config.yaml
d_model: 128
vocab_size: 3559
norm_place: "pre"
norm_eps: 1e-06
bias: "all"
init_std_o: 0.00756
init_std_up: 0.0442
beta1: 0.95
decay_shape: "linear"
Each number is 128 + 32 x the weight over the matrix's rms, rounded and kept within 0 to 255. Layers, rows and columns count from 0.

# layer 4 attention value, 128x128, rms 0.209, rows 36-63, columns 0-63
[[124 147 131 161 142 107  86 111 175  97 148  95 110 136  93 112 153 108  98 120  93 165  97 143  96 115 153 128  94 115 159 133 146 136 141 103 148 151 136 123 152 167  91 140 112 102 146 118 120 152 146 145 115 131 129 152  80 121 133  92 129 133 112 166]
 [ 99 152 113  85 142 101 137 134 126 125 134  89 109 117 139 106 166 131 158 175 142  97  74 139 135 136  97 118  92 192 115 124 139 181 122 117 159 130 106  81 149 103 147 132 141 137 107 135 123 121 106 140 113 100  88 165 118 182  98 129 100 169 142 129]
 [ 87 102 152 134 100 194 117 107 123 139  77 138  71  27 179 154 194 164 131 169 178 135 120 124 139 145 160 135 171 110 157 117 135  93  34  79 131  96 151 114 152  56 146 127  96 163 116 146  49  76 178  98 120 117 136  95 158 184 141 147 108 115 140 134]
 [138  92 116 141 133 198 113 139 122 124 127 154 166 151  82 123 166  93 137 137 112 124 126 148  92 167  89 128 184 146 155 158 137 137 133  95 135 125 113 107 145  81  71 163 140 166 143 192 177 123 111  97  58  80 131 141 145 132  92 168 151 173 141 149]
 [189 128 125 113 132  65 105 155 132 128 140 128  86 136 115 147 133 146 168 105 172 110  93 135 119 151 134 184  94  58 109 162  71 146 115 102  95 180  67 126 140 148 145  77  84 133 181 184  59 169 147 150 144  96 119 162 124 109 132  72 167 140 132 132]
 [ 77 205 233  39 109 166 164 132 162 129 125 155 172 133 125 121  83 126 147  88 120 164 129  71  91  91 127 148 151 137 124  85 134 151 143 136 167 128 165  95 124 138  85  91  68 122 160  90 117 112  99  78 113 143 108 122 103 141 155 150 125 104 131 143]
 [171 130  80 148 188 127  39  89 166 164 142 155 123 134 129 116 136 154 139 164  56  68 142 124  94 142 106 188 127  72  88 143  74 127 198  91  95 102 132 174 120  64  64 167 132 171 166  94 131 117 132 112 167 161 113  92 183 105 116 110 121 147 126 101]
 [139 148 143 164 168 148 157  82 152 167 121  55 127  66 112 107 149 142 110 136 100 117 124 104 117 159  91 113 193 147  64 142 136 134 166 114 177 148 151 109 133 131 134 110 136  31 117  94 122 131  87 138 157 128  94 153 150 165 173 230 182 144 114 129]
 [115  65  93 118 112 124 125  98 155 100 148 161 222 146  89 182 126 132 115 176 147 141 150  81  92 146 106 118 137 189 129  71 126 198 157 144 154 131  88 127 141 122  92 155 133 110 139 147 130 143 107 120 104 107 109 107 172 157 119 152 113 178 186 127]
 [141  87 128 137  87 123 153 149 138 119 108 129 119 118  91 146 127 139  89 167 124 157  51 144 160 134 112  61 117  53 167  93 187 162 139  70 138 100 109 125 141 148 131 187  89 136 205 134 127  75 131 125  72 114 153 123 189 188 120 111  94 115 177 124]
 [130 113 140 191 162 112 168 152 115 127 129  49 161 145  81 108 179 157 133 100 140 167 117 157 194 138 101 108 113 118  86 107 143 105 113 143  76 158 114  93 108  96 121 138 161 155 177 113 157 144  96 150 217 141 123 138 123 101  94 175 157 186  82 105]
 [110 148 132 129 115 138 176 130  96  92 132  98  96 133 131 115 154  84 134 190 132 113  90 195 117 151 139  97 117 154 157 142 197  82 174  61 127  70 161 130  72 113 103 146 145 187 109 158 176  95 150 120  95 140 142 185 149 176  65 111  60 110 125  84]
 [103 127 127 142 142 118 164 126 103 118 102  94 144 152 145 165 190 123 152 125  90 129 127  88 165 178 125 114 143 126 111  75 124 130 126 130  73 106 137 130 104 106 160 118 120 108 153 120 132 155 159  98 145  97 188 146 111 163 111 140 113 144 128 112]
 [118  83 109 131  84 139 121 152 167 111 182 165 138 145  74 133 131 106 128 113 151 138 100 118 109 156 133 153 139 173 130 134 109 196 122 174 127 108 139  89 116 116 178 134 119 133 127 135 129 165  92 189 125 109 139 157 131 136  80 157  86 128 150  77]
 [115 138 128 130 153 101 143 167 112 150 104  86 133  86  97 161 148 152 116 144 134  85 144  93 108 111 134 119 136 124 122 130  46 126  80 140 137 142 163 134  83 115  74 132 155 136 119 133 131 137 138 161 145 104 213  90 121  96 125 124 175 137 120 171]
 [144  77 193 156 146 139 130 122 111 147  89 110 148 138 149 160  90 130  80  58 172 151 141 160 111 165 127 164 134 118 108  70 107 126 109 135 140  97 142  91 108  96  96 110 126  87  98  92 126 151 157  94 180 104 139 147 116 122  96 135 158 137  91 101]
 [115  88 135 107  96 151 152 131 153  91 119 134 145 159 117 137 135 111 180 163 122 162 107 109  80 155 117  64 147 121  52 165 132 157 115 156  62 154 164  63 138 123 103 120 152 114 134 141 155 151 135 170 148 107 109 134 142 161 139  57 156 154 124 144]
 [160  93 148  98 108  82 119 147 157  85 123 159 137  84  59 118 159 132  65 165 134 102 114 108 157 122 107 149 138 102 134  81 160 104 107 109 107 119 174 129  69 112 152 126  92  95 153 157 126 136 108 150 150 115 209 153 183 114 168 177 127 137 148  92]
 [126 113  98  85 149 127  90 138 168 115 131 172 148 186  50 103 124 150 124 109 124  82  70 122 140 117  95 139 167 122 111 128 108 118 104 104 135 170 134 164 154 146 118 123 123 117 112 137 126  88 128 119  83  83 114 141 147 130 169  86 116 143 130 159]
 [144 117 148 112 143 150 117 137 148 159  78  98 103 137 132 116 115 106 146  92 119 183 184 121 151 115  71 129 120 136 108  96 114 153 175 140 158  96 135 102  86 157 140 124 175  57 127  53 117 183  97 146 142 124 185 121  78  88 198 103 125  59 165 186]
 [163 104  95  98 136 116 182 168 136 150 144 116  74 154 146 120  86 153 147 156 141 140 102 118  69 116 135  67 128 112 143 165 173 121 120 134 178 109 118  80 128 148 115 166  68  84 109 142 125 107  73 101  96 122  78 161 212 113 137 118  79 116 215 107]
 [119 139 114 118 164 157  82 138 125 102 184 101 148 107  88  96 159 144 151 153 214 213  97 187  63 157 118 137 151 118  34 120 108 152  66  95  96 150 141  94 124 146 150  95 168 153 111 158 112 180 122 124 126  68  98 139 120 117 105 144 105 149 139 126]
 [130 104  82 146 156  70  98 117  87  88 142 145  66 161 162 145 104 176  80 113 156 154  86 168 145 147 142 158 176 103 117 148  78  84 119 131 109 153 104 144 117 121  86 102 117 137 130 140 123  70 135 146 160 116 158 106 167 142 127  70 157 133  89 160]
 [109 109 105  83 127 134 160  81 110 133 162 112  98 150 195 119  93 148  97 180 104  44 105 134 117 118 118 166 130 106 176 161 105  69 148 114 207  91  94 130 149 115 155 128  82  79 108 162 130 125 132  89 120 122 111 169 185 127 189 123 112 118 137 109]
 [151 115  74 121 145 127  96 102 118 177 134 142 138 108 182  90  67 110 177 141 138 111 161  69 107 129 157 142 145 131  99 125 121 109  77 138 183 119 143 139 153  71 162 114 115 122  85 135 119 154 137 116 207 140 110 132 103 118  94  96 114 131 121 114]
 [106  97  85 168 161 130 155 106 146 150 147 122 124 123 153 155  88 132 147 165  90 126 163 131 162 101 157 128 110 165 140 138 152 118 123  96  69 126 109 137 142  90 197  76 154 138 107  79 108 143 131 114 192 178 142 146 142 146 150 112 166 136 116  75]
 [127 127 110 136 127 109 110 132 137 130 158 134  90 152 140 100  78 140 155 134 177 109 121 165 114  67 149 160  68 199 139 127 175 132  39 115 167 169 112 138 113 147 182  97 116 156 154 152  97 176 135 172 146 156  83 151 158 128 104  94  79  76 104  42]
 [ 96 152 195 121 135 194 139 162 124 130  94 128 127 149 125 131 129 148 132 135 107 148 115 135 140 124 191 139  83  85 200  86  83 171 110 165 191 178 147 142 160 164 123 143  84 147 118 127 105 121 120 123 155 182 104  97 146 120 121  92 104 107 138 120]]
# layer 4 attention output (transposed), 128x128, rms 0.174, rows 36-63, columns 0-63
[[166  98 120 102 120 130 118 100  98 128 130 164 128 155 170 152 119 159 171 145 148  69 186 129 136 148 105 143 180 149 102 113 100 171 109 150 143 142 132 136 125 109 111 134 119 136 129 118 109 124 144  88 159 147 168 113 127 135 117 141 154 123 129 100]
 [158 115 115 130 155 146 105  70  94 166 156 156 124 110 150 167 118 107 118 108 117 141 145  99 144 103 127  97 167  90 156 122 137 132 180 141 122  99 166 144  99 109  72 122 155 169 193  89 125 134 146 167 124 121 139 106 203  99 138 119 114 117  91  87]
 [164 144 176  89 188 100 140 159 131 138 141  94 183 145 121 141 118 139 133 165  96  88  90 115 129 116 101 118  66 163 161 160  99 177 138 155 117 149 171  85 150 125 107 137 146 122 155 103 172 188 146 124  67 122 126 116 121  53 104  68 176 125  93 107]
 [102 105  93 128 147  72 143 197 111 136 146 130  94 111 144 108 171 158 151 162 100 144 144  94 170 155 156 122 120 158 158  83 164 108 153 117  89 130 140 146 121 129 116  97 122 137 138 114 135 109 183 155 196 158 147 149 146 194 136 120  86  83  91 177]
 [133 137 209 143 115 158 127  87 124 126 105 163 130 117 115 155 187 116 156 111  96 150 148 106 133 135 128 118 125 132 122 128  88 151 163 146 160  89 154  98 139 111 158  82 119  48 102  86 134 156 146 106 111 147 131 111  95 133 152 124 172 118 108 109]
 [131  77  50 192 189 123 140  98 101 179 110 132 101 150 124 141  83 114  97 100 130 111 153 177 168 139 122 140 119 127  94 193 106 100 158 107 199 118  73 153 140 131 126 157 186 129  74 203 151 135 125 139 175  87 121 113 141 115  88  99 151 131 135 137]
 [107 167 155 121 124  68 186 185  51  80 119 142  87 158  88 169 175 123 158  69 190 173 121  78 162 176 188  74 105 153 177  80 159 117  80 136 110 112 197  59 146 126 177 156  74  95 131 112 118 173 125 142 109 130  97 151  64 139 101 154 135 115 129 121]
 [112  77  82 129 112 161  96 112 118  87 139 182 151 182 165 158 158 128  99 153 157 155  97 159 133 121 122 116  52 151 160 107  80  91  71 103 124 162  91 133 105 135 128 144 144 165 166 135 155 125 139 104 100 146 155 100 147  89 149  74 139 162 107  77]
 [ 96 137 118 150 125  97 128 192  81 121 133 135  87 151 133 128 134 127 185 140  91  80 138 159 202 127 101 114 109 120 108 153 208  69 142 100 124  81 115 198 152 151 123 161 127 211 123 144 142 110 122 146 160 132 169 131 191 177 135 134  78  98 116 127]
 [ 92 137 126 125 130 116 132 140  86 116 144 171 127 139 145 112 105 112 113 120 143  65 153 146 129 124 144 145  78 180 141 190 124 102 136 165 129 114 120 111 151 102  87  95 154 127  37 123 113 151 111 106 132  94 167 103  87 145 118 141 137 145  93 152]
 [147 134 103  89  49 136 121 108 127 133 132 172 125  99 152 140 149 162 106 168 154 118 143 140  79 117 137 147 157 122 130 126 105 118 104 131 152 100 142 149 112 151 136  98  95 130 122 100 109  63 153 107  96 152  91 118 110 150 239 102  99 106 143 149]
 [ 99 161  73 119 154 104 135 151  91 121 158 144 173 122 130 102  79 128  94 101 132 133 134  93 150 133 136 123 166 124 134 132 115 131 107 165 157 173 146 125 180  97 117 119  88 100 139 101 125 134 127 154 114  87 167  96 125 100 113 137 121 149 100 170]
 [142  93 182 126 132 119  88 134 116 143 168 168 101  93 130 143 110 124 113  69 166 143 102 118  89 112 121 167 116 115 121 159 126  92 175 106 182 126 144 100 129 123 154 119 166 139 102 154 133  97 155 175 126 187 102  79 141 163 142 143 119 114 127 136]
 [138 105 106 136 134 151  77 143  97 132 107 136 143 101 156 135 118  93 118 121  88  96 185 123 127  75 137 130 134 121 115 155 190 114 153  92 110 115  94 179 143 179  90  98 181 169 147 122 114 106 146 104 145 120 147 120 144 151 134 149 120  98  92 135]
 [178  85 126  89 141 157  78 127 167  96 128 136 131 174 124  86 155 107 155 140 128 159 113 118 121 156 117 119 159 138 152 106 137 153 144 100 120 122 128  90 166 114 197 108 124 172 124 101  91 123 112 129 141 175 111 148 127 116 135 144 135  89 144 109]
 [142  96  96 147 116 112 179 120 184 129 126 151 141 107 120  93 158 156 109 101  97 122 118 104 142 125 152 137  97 108 133 149  60 187 139  84 135 141 124 100 177 160 125 152 122 131 158 169 181 138 115 142 109 165 129 118  65 176 102 155 102 117  97 201]
 [134 194 126 168 138 109 121 142 126 146 121 149 116 109 135  85  85 120 122 116  66 141 110 124 164 121 102 162 102 119 169  79 115 146 143 183 112  99  77 159 167 141  91  87 117 132 124 116 161 118 141 126 150 140 117 120 111 145 134 151  94 121 129 116]
 [144 107 146 168 120 210 163 178 103 126 151  72 159 143 193  98 129  97 133 129 155 101 106 127 152 108 151  97 115 149 137 143 129 114 110 109 111 137 110 105 180 165 165 117 182 154  50 115 143 128 108  87 108 143 130  91  71 103  95 146 125 131 154 150]
 [157 162 150 174 111 154 153 126  93 149  85  97  88 120 196 148 112 108 149 176 122 137 139 134 145 139 133  85  87 124 151 107 136 157 134 168 112  99  84  81 157  97  88 126 129 116 136 121 144 133 123  76 146 182 118 156 113 115  91 187 140 120 152  88]
 [130 115 123 144 151 132 122  89 148 100 105 148 163 158 186 103 123 146 108 118 127 112  57 148  94 123 179 132 125 124  74 127  90  73 126 125 137 128  61 140 134 163 115 146 102 178 118 204 125 123  94 153 122 140 107 124 120 186  54 143 144 124 111  93]
 [115 162  97 185  74 114 122 140 112 116 150 204 127 114  84 126 136  86  87 112 113 116 172 157 176 124 147 190  92 119 130 117 152 116 172 178  79 115 117 157 144 100 121 133 171 143 114  89 157 184 121 149 149 111 132 113  92 138  73 137 148 144  30 124]
 [127 152 161 187  51 124 153 101 128 125 110 180 162 148 145 125  84 130  94 153  61 144 150  97 202 101 104 145 112 124 149 123 141 110 174 124 189  99 150 139 133 114 106 124  90 154 196 113 169 124 171 124 118 184 132 109 140 126 155 121 159 109  87 106]
 [146 167 167 132 153 165 148 141 180 170  74 139 150 114 100  96 176 108 158 105 144 133 132  49  92 134 143 129 103  86 176 140 100 129 125 115 161  97 158  25 141 110 172 136 123 107 118 113  91 157  67 130  71 124 109 163 113 150 102 118 150 132 172 111]
 [108 134 114 133  99 144 105 181 157 139 164 168 162 118 112 138 164  90 181 102 107 190 146 113 109 164 162 114  97 125 146 126 167 158  75 126 155 166  89 132 128 159  77 130 120 189 128 107  99 165 106 129 135  94 136  91 127 111  62 122 182 147  87 165]
 [154 130 165 116 128 123 108 133 203 137 134 111  71 120 107 172 149 129 123  91  91 158 124 126 100  89 124  94 113 120 138 113 164 150 135 104 111 148 102 146 182 166 113  94 140 151 126 155 180  95 106 132 106 154  71 167 108 110 137 147 135 145 124 143]
 [182 149 149 109 165 141  57 148  88 124 109 114 128 115 132 143 144 172 133  98 161 132 112  96  79 148 105 101 138  91 115 145 121 145  84 124 113 134  97 214 134 197 111 162 126 121 180 148  98  94 125 145  96 128  95 123 129  83  97  62  96 130 155 140]
 [137 156 131 137 118 155 117 133  98 145 118 111 142 147 154 167 115 107 109  84 113 131 113 113 141 119  28  84 174  78 111 154 181 174 134 138 154 125 177 117 140 110 108 105  92 163 118  98 125  94  91  95 107  99 123  92 139  74 153 127 121 152 176 100]
 [169 124 106  96 127  58 145 147 141 146 181 101 106  92 166 122 112  84 111 119 118 104 153 171 111 105  66 153 184 155  98 149 141 113 137 134 133  94 130 110 147  90 140 128 146 116 144 137 109 142 116 111 117  47  88 174 125 111 173 118 149 142 120 168]]
# layer 4 attention query, 128x128, rms 0.2, rows 64-88, columns 0-63
[[139  89  89 110 125 153 140 202 163 124 164  80 103 130 124 105 146 155 137 126 111  88 129 194  87 185 107 158 174 170  90 108 152 161  23 119 121 102 127 111 118  90 130 104 159 230 180  54 151 126 123  67 126  90 129 105 133 142 151 116  79 223 147 139]
 [154 159  93 119 131 108  91  90 149 150 121 122 162 155 154  99 130 173 114 130 152 146 127  67 111 153 117 118 111 206 128  63 164 119 200 122  77 126 101 157  86 126  47 123  81 147 147 147 112 125 135 102 145 117 175 221 202 132 179 188 103 160  77 143]
 [133  97 114  77 161 163 128 155 114 121 121  47 128 179 159 118 145 176  78 120  73 160  99 103  65 134 118 107 172 192 160 199  76 155 102 110 141 170  92 161 114 154  81 121 168 142 226 108  96 148 177 111 117 163 127 122 123 100  92 143 161 124 128  74]
 [184 143 161 129 136  87  71 104 103  49 106 153  76 142 144 177 127 114 159 100 129 126  81  77 147 143 107 133 166 173 130 106 135 116 117 132 131  74 146  98 129 157 116 140  79 117 150 121  85  93 154 122 162 136 149 124 155 100  94  84 131 132 134 118]
 [145 147 118 162  97 130 173 123 118 100 151 149 110 144 132 138 182 158 168  90  98  83 177 169 126 185  89  69 144  71 120  94 131 209 112 103 161 125 106  92 147 114  86 133 136 185 155  84 136 148 115  83 170 152 141  94 121 119 135 221  82 157 120 167]
 [105 129 153  87 144  64 156 140 173 110  98 143  26  89 135 146 132 175  82 144  82  79  83 190  56 146  75  84 157 142 136 205  98 103 227 166 130  83 123 154 158 166  88 161 157 132 197 110 131 143 123 150 178 139 109 164 137 114 133 161 166 132 116 156]
 [100 189 163 170 148 123 117  25  67 145 167 240 100 133 121  93 167  82 221  87 155 155 129 107 168 129 123 192  49  87 134  42 122 139 192  82 217 171 106 128 124  96  86  74 103 147  46 179 201  91  95 203 118 149 116  44 188 147  92  79  76 115 165 148]
 [137 111 107  89 114 189 106 135  93 122 103 123 149 113 101 126 143 151 140 117 184 126  60 143 125 206  71 134  61  83 108 212 212 127 126 131 151 158 151 108 194 127 121  92  72 123 143 131 150 150 168 136  69 135 157 149 174 168 150 116  62 126 153 159]
 [128  83 116 147 166 135 115 190 175 144 155 130 134 138 140 125 154 135  31 159  86 116 122 129 149 159  94  92 120 133 127 142  92 142 167  99  93 121  77 122  85  76 209 182 105 168 176 166 125 134 137 164 139 192 108 134 162 146 204 136 106 136 137  86]
 [182 138 141 169  64 152 130 153  89 110 106 186 149 123 142  97 118 156 124 109 127  74 119 125 119 132 171 127 131 112  72 163 117  99 156 156 153  93 122 126 149 145 134 152 132 142 138 118  72 136 106 157 125 140 127 154 162 162 122 162 117 138 150 135]
 [166 119  99  66  82 151 152 175 102  92 141 148  67 154 117 154  98 149  82 129 127 118 106 149  88 161 193  75 115 103  99 128  73 136  75 139 127 153  90 136  72 187  87 138 130 177 188 111  97 159 190  93 177 151 117 140 104 107 125  66 167 223 116 119]
 [136 100 130  64 193 115 160 169  90  94  98  88  84 188 103 119 140 214 134 143  81 196 107 162 110 172 171  91 100 190  81 149 123 152 116 156 138 109 100 113 143 102 159 138 179 105 229 128 115 247 178  95 138 207 137 103 156 103 131 118 149 200 113 113]
 [112 126 100 112 133 181  65 158 141  86 116 127 125 120  62 112  77 132 192 112 188 169 142 111 111 134 133 187 125 129 125  59 120 188  77  92 184 176 149 126 117 157 142 128  86 104 108 151  74 145 187 132 124  89 152 122 128 103 133 103 130  80 165 118]
 [ 92 170  99 136 109 115 138 125 101 154 156 130 168 178 144 104 148 124 150  78 148 103 125 143 222 150 123 120 116 179 136 186 122 134 132  88  76  84 119 135 151 170 123 156 154 151  93 155 172 132 111 119 192 135 125  80 109 122  75 149 140 141  77 138]
 [ 83 153  88  64 144  68  88 113 109 111 141 118 178 132 144 110  92 103  71 147  88 155 152 137 126 156 180 111 136 143  74 127  88 141 148 159 117 112 157 130 162 158 160 125 132 156 127 111 108 185 132 198  98 118 131  89 111 112 182 101 160 133  90 155]
 [ 43 170  70  58 179  82 121 172 101 137  98  95 147 182 170 117 203 135 156 133  26 153 157 168  85 146 199 109 163 165 122 131  86 242 115  97  45 129 131 144  95 107 144 158 148 119 201 104  67 199 154 111 175 174 128  66 140 125  46 140 180 149  84 123]
 [163 110 138 136 131 102 141 195 189 117  72  62  87 103  45 162 125 132 125  87 147 156 177 126  90 131 125 131 158  90 126 214 121 120  87  89 160 109 135 147 126 151 115 155 141 106  97 135  80 105  91 113 131 131 114 233 195 100 117 124 107 140 117 165]
 [150 188 103 119 111 155 122 145 131 152 142 129 134 119 158 116 141 155 167 128 189  95 146 108 106 149 188 144 120 137 182 131 197 113 103 128 132 119 133 142 170 161  56  91  72 137  90 102  63 130 139 170  90  78 137 103 131 149  78 105 115  43  88 127]
 [116 143 154 200  81 192 142 101  71 165 111 128 178  95 153 182 109  97 219 140 159 151 145 129 122 131  76 148 110 109 137 106 177  69 112 159 160  88 146 155 163 131 117 144 126  30  84  92 147 135 138 119 109 102 106  83  89 115  72 143 111  19 190 145]
 [152  87 100 132 126 136 114 113 203 123 107  98 125 122  88 128 148 113 189 159 206 125  84 136 129  96 112  89 138  36 139 140 152 168  63 101  45 103 103 129 138 101 178 165 205 156 199 121  79 176 156 143 125 195 150 130 100 118 129 129 177 125 118 101]
 [129 128 165 116 106 108 106 144 110 151 138 126 113 100  82  80 103 127  88 154  52 124 151 105  99  74 141 131 147 132 155 191 155 121 146 137 134  56 160 161 121 159  88 150 106  94 155 173 107 133 162 117 162 121 157 110 139 175 119  94 151 153 128  98]
 [ 50 107 123 171 131 212  85 118 130 110 134  97 151 111 101 172  75 124 118 152 156 155  81  56 141 116 114 124 100  86 133  81 173 103 120 128 198 192 173 134 137 146 134 133 132 102  74 158 158 109 142 231  79 174 168  88 186  80 141  87  67 128 138 124]
 [ 88  70 135 146  76 123  81 113 127 141 127 159 159  96 116 183 140  66 131 137 136 105 148  78 111  59 135 177 128 109 125 136 113  68 117 135 176 159 151 163  75 148 117 127  79 145 136 173 145 109  84 161 155 128 158 168 202 142 113  86  74 131 112 121]
 [181 138 196 152 163 138 157 106  89 139 174 154 100  77 167 155 123 167 175 148 194 197 166  36 156 133  99 176 118 110 139 151 149 154  97  78 109 110 107 107 142  93 145 113 118  95 126 103 110  69 109 136 135 116  90  93 170 122  87 117 130  95 118  87]
 [ 83  71 173 102  98 186 114 130 132 150 135 147 139 138 147 118 146 122 168  65 146 112 113  82 148 101 185  96 143  85 134 134 126 145  76 131 142 206 117 159 121 144 127 113  95  52  99 115 142 104 144 201 108 127 121 154 156  66 131  79 128 101 143 117]]
# layer 4 attention key, 128x128, rms 0.182, rows 64-87, columns 0-63
[[166 153  48  97  36  80 124 207 185 138 194  74  98 149 126  35 128 109 125 119 123  47  96 196 115 158 138 145 127 125 138 123 122 121  96 128 187  53 156 121 137 195 123 145 161 133 167  87  93  98 158  86  73 129 188 113 130 126 174 103  93 159 196 139]
 [ 97 140 102 151 148 141 125  92 127 143 162 152 136 124  90  70 100 163  96 101 102 137 120  74 126 172 121 138 109 208 137 127 166  19 189 136 138 106 130 196 118 140  90 136  89 137 127 158 114 148 132  80 230 127 132 177 169 134 204  90 144 137 132 115]
 [112 132  92  86 142 160  92 103 183 123 104 123 110 104  67 175  82 140 158 129  83 171  88 112 103 138 127  98 176 156 133 132 116 141 108 161  90 143 152 152 139 113 104 105 149 149 114 152 108 174  77  97 125 155 110 169 135 135 114 153  91 137 138 137]
 [130 199 121 174  44 124  64 113  95 100 130 156 141 111 126  90 170 128 119 118 133 107 101  83 147 131 113 115 190 173  85 192 106  99 113 101 154  99 160  52 185 145 162 127 166 105  80 115 127  87 146 128 106 170 129 130 115  96  44 146 162 173 135 162]
 [102 174  84 202  86 160 169 107  79 117 165 129 129 117  49 150 150  87 123 137 133 147 116 140 104 146  78  81 153  99 124 120 138 141 146  97 156  94 155 184 157 102 141  85  72 111  86 156 148 140 152 113 189 144 116 106 170 138 154 169 109 163 179 130]
 [115 114  98 102 111  97 174 161 121 132 170 161 115 170 152 130  92 132  88 116  41  75  81 124 138 156 146  74 177 159 114 161 124  79 189 132  73 111 124 137 139 147 119 140 146  79 141 135 178 149 133  85 158 125  48 139  51 102 127 171 133 138 169 181]
 [108 156 183 172 156 158 156 111 180 179 121 161 179 135 122 147 220 132  84 135 145  75  95  83 119 159 155 135  31  93 166 152 105 136 136  52 192 199 169 125 147  74 148 112 160 191 108 119 163 156  32 138 142 194 191   5 195 125 107 138 179 130  84  87]
 [108 104 139 171 140 148 119 213 133 173  92 119  90  97 153  90  99 151 176 183 128  27  72 176 125 113 111 123 132 152 151 185  96 193 153 142 136 102 117  90 186 152 106  97  50 121 143  89 119 143 170 131  44 115  75 141 147 158 133 131 110 101 193 115]
 [157 132  76 115 169 173 114  80 198 115 154  51 108 180 140 125 142 117 162 133  78 137  82 111 160 115 141 118 145 145 130  58  93 159 121  93 143 119 116  68 162 173 148 128 138 133 202 132 143 134 168 114 177 148  76 108 153  75 139 130 124 175  75 167]
 [122 130 134 172 122 202 100 179 165 114 107 137 171 169 171  97  87 174 126 143 111  94 155 104 137 101 174 134 153 113 111 138 192 156 141 126 127  76 152 128 131 128 137 122  74 110 104 184 176  90 137 151 145 136 140 142  64 192 112 148 154 108  72  99]
 [117 124 106 139 114 159 106 103 173  72 134 103 135 145 144 166 106 112 183 110 142  91 134 175 102 118 149  88 127 154 167  95 133 128  85 109 158 153 156 145  87 131 123 134 127 145 117 134 168 122  90  87 138  87 102 132 149  89 185 121 134 146 171 120]
 [153 175 127 104 113  95 116 174 124 131 172 120  85 148 154  92 153  96 204 195 123  99 153  48 138 126 144  61 143 161 203  98 156 128 120 120 138 146 145 141 106 182 123 105 192  75  89  53  66 151 165 110 127 158  92 141  85 142 175  91  40 133 136 153]
 [118  53 138  89 129 146 118 161 113 130  79 119  80 136 140 137 139 174 169 115 200 157 114  97  94 171  93 163 125 141 134 135 139 148  18 115 129 165 154 151  62 146 135 119 105  50 112  98 140 135 149 101 159 112 141 114 150 102 130  63 111 170 153 130]
 [ 73 145  98 111 123  90 219 108  48 137 166  72 122 180 142 140  81 127 205 141 150 125 115 143 166 134 120 170 126 128 119 144  96 212 127 107  90 122 140 203 139 112 138 169 104 107  87 118 187 181 115 112  91 157 128  97 148 117 106 119 122 137  99 167]
 [ 62  86 157  96 168  72 114 132 103 130 142 103 136 152 157 134 122 100 109 165 100 107 142 114 183 183 187 117 134 134 113  69 131 107 151 182 105 130 119 148 128 133 143 161 148 181 114 154 163 126 118 140  93  57  73 116 170 151 123  95 111 127 131 129]
 [ 83 187 162  86 105  96 102 105  99 141 155  94 188 118 120  88 142 108 208  79  97  92 141  77 117 168 137 116 198 179 167 138  86 123  40 144 121 152 166 104 101 157 146 169 160  41 147  97  98 185 109 128 153 123 169 100 167 116 154 126 131 101  92 148]
 [208  51 111 103 125  99 122 124 121 148 170 160 130 100 136 112  92 119 147  95  70 111 102 120  89  70 103 159 136 160 136 123  94  72 132 128 171  70  97 167  98 125 143 181 119  72 121 139 129 135 122 141 102 154 120 185 111  89 100 226 104 138 148 143]
 [129 106 131  99 139  80 172 181 138  96 154 148 103 141 118 141 106 135 118  82 152 148 127 128 116 184 118  81 115 171 116 169 196  58 125 165 101 141 152 114 175 148  94 110 124 182 104 146 109 137 134 167 134  85 137 114 149 157  74  95 152 139 114 114]
 [186 153 143 138 155 157 197 130  93  95  69 177 160 147 140 130 107 103 152 129 176  93 184 105 126  80 111 188  75 104 129 171 137 142 135  94  86 126  92 132 113 121  73  95 128 135 155 114 125 161 103 103 127 168 164 109  83 103  79 202 143 176 151  83]
 [115 110 122 156  87 191 163 138 152  79  54 104 160 155 152 133 136  97 151 128 172 136  88 210 174  95  89  91 186  86 189 133  56 118  70 105 128 115  57  89  73 114 146 178 132 108 118 161  91 149 185 137 139 147 116 114 124 120 139 162 141 122 184 134]
 [ 86 151 143 177  50  95  93 100 118 120  94 119 127 128 155 112  56 193 118 106 129 132 101 173 127  83 189 123 146 130 132 107 144 143 149 204 143 112 100 115 120 123 130 108 121  82 104 144 114 140 139 137  97 134  91 182 144 186  98 149 128 113 137 149]
 [ 84  54 100  54  90 157 119 181 115  79 111 202 113 147 117 216 159 100 145 155 111 154 128  67 162 104 139  73  40 106 178  90 143 122 191 126  93 201 115 128  94 136  99 156  74 175 164 131 123 113 115 152 148 146 140 144 179  88 102  39 112 146  94 138]
 [114 124  92 125 131 179  83 104 161 105  97 143 131 126 156 115  84 119 120  93  62 162  94 100 112 122 146 130 118 131 165 111  96  99 130 136 129 160 108  87 104 139 140  84 105 142 142 164 136 126 122 219 177 131 182 141 197 137  76 138 108 141 134 116]
 [178 152 112 102 178  80 125  72 114  95 118 140 135 136 184  48 147 115 108  79 216 144 140 160 103 119 124 133 139 163  82 119 131 149  93 147 154 223 128  83 162  81 132  69 142 164 102 100 148 103  85  86 131 175 102 154 213 156 128 169 154 133 120 162]]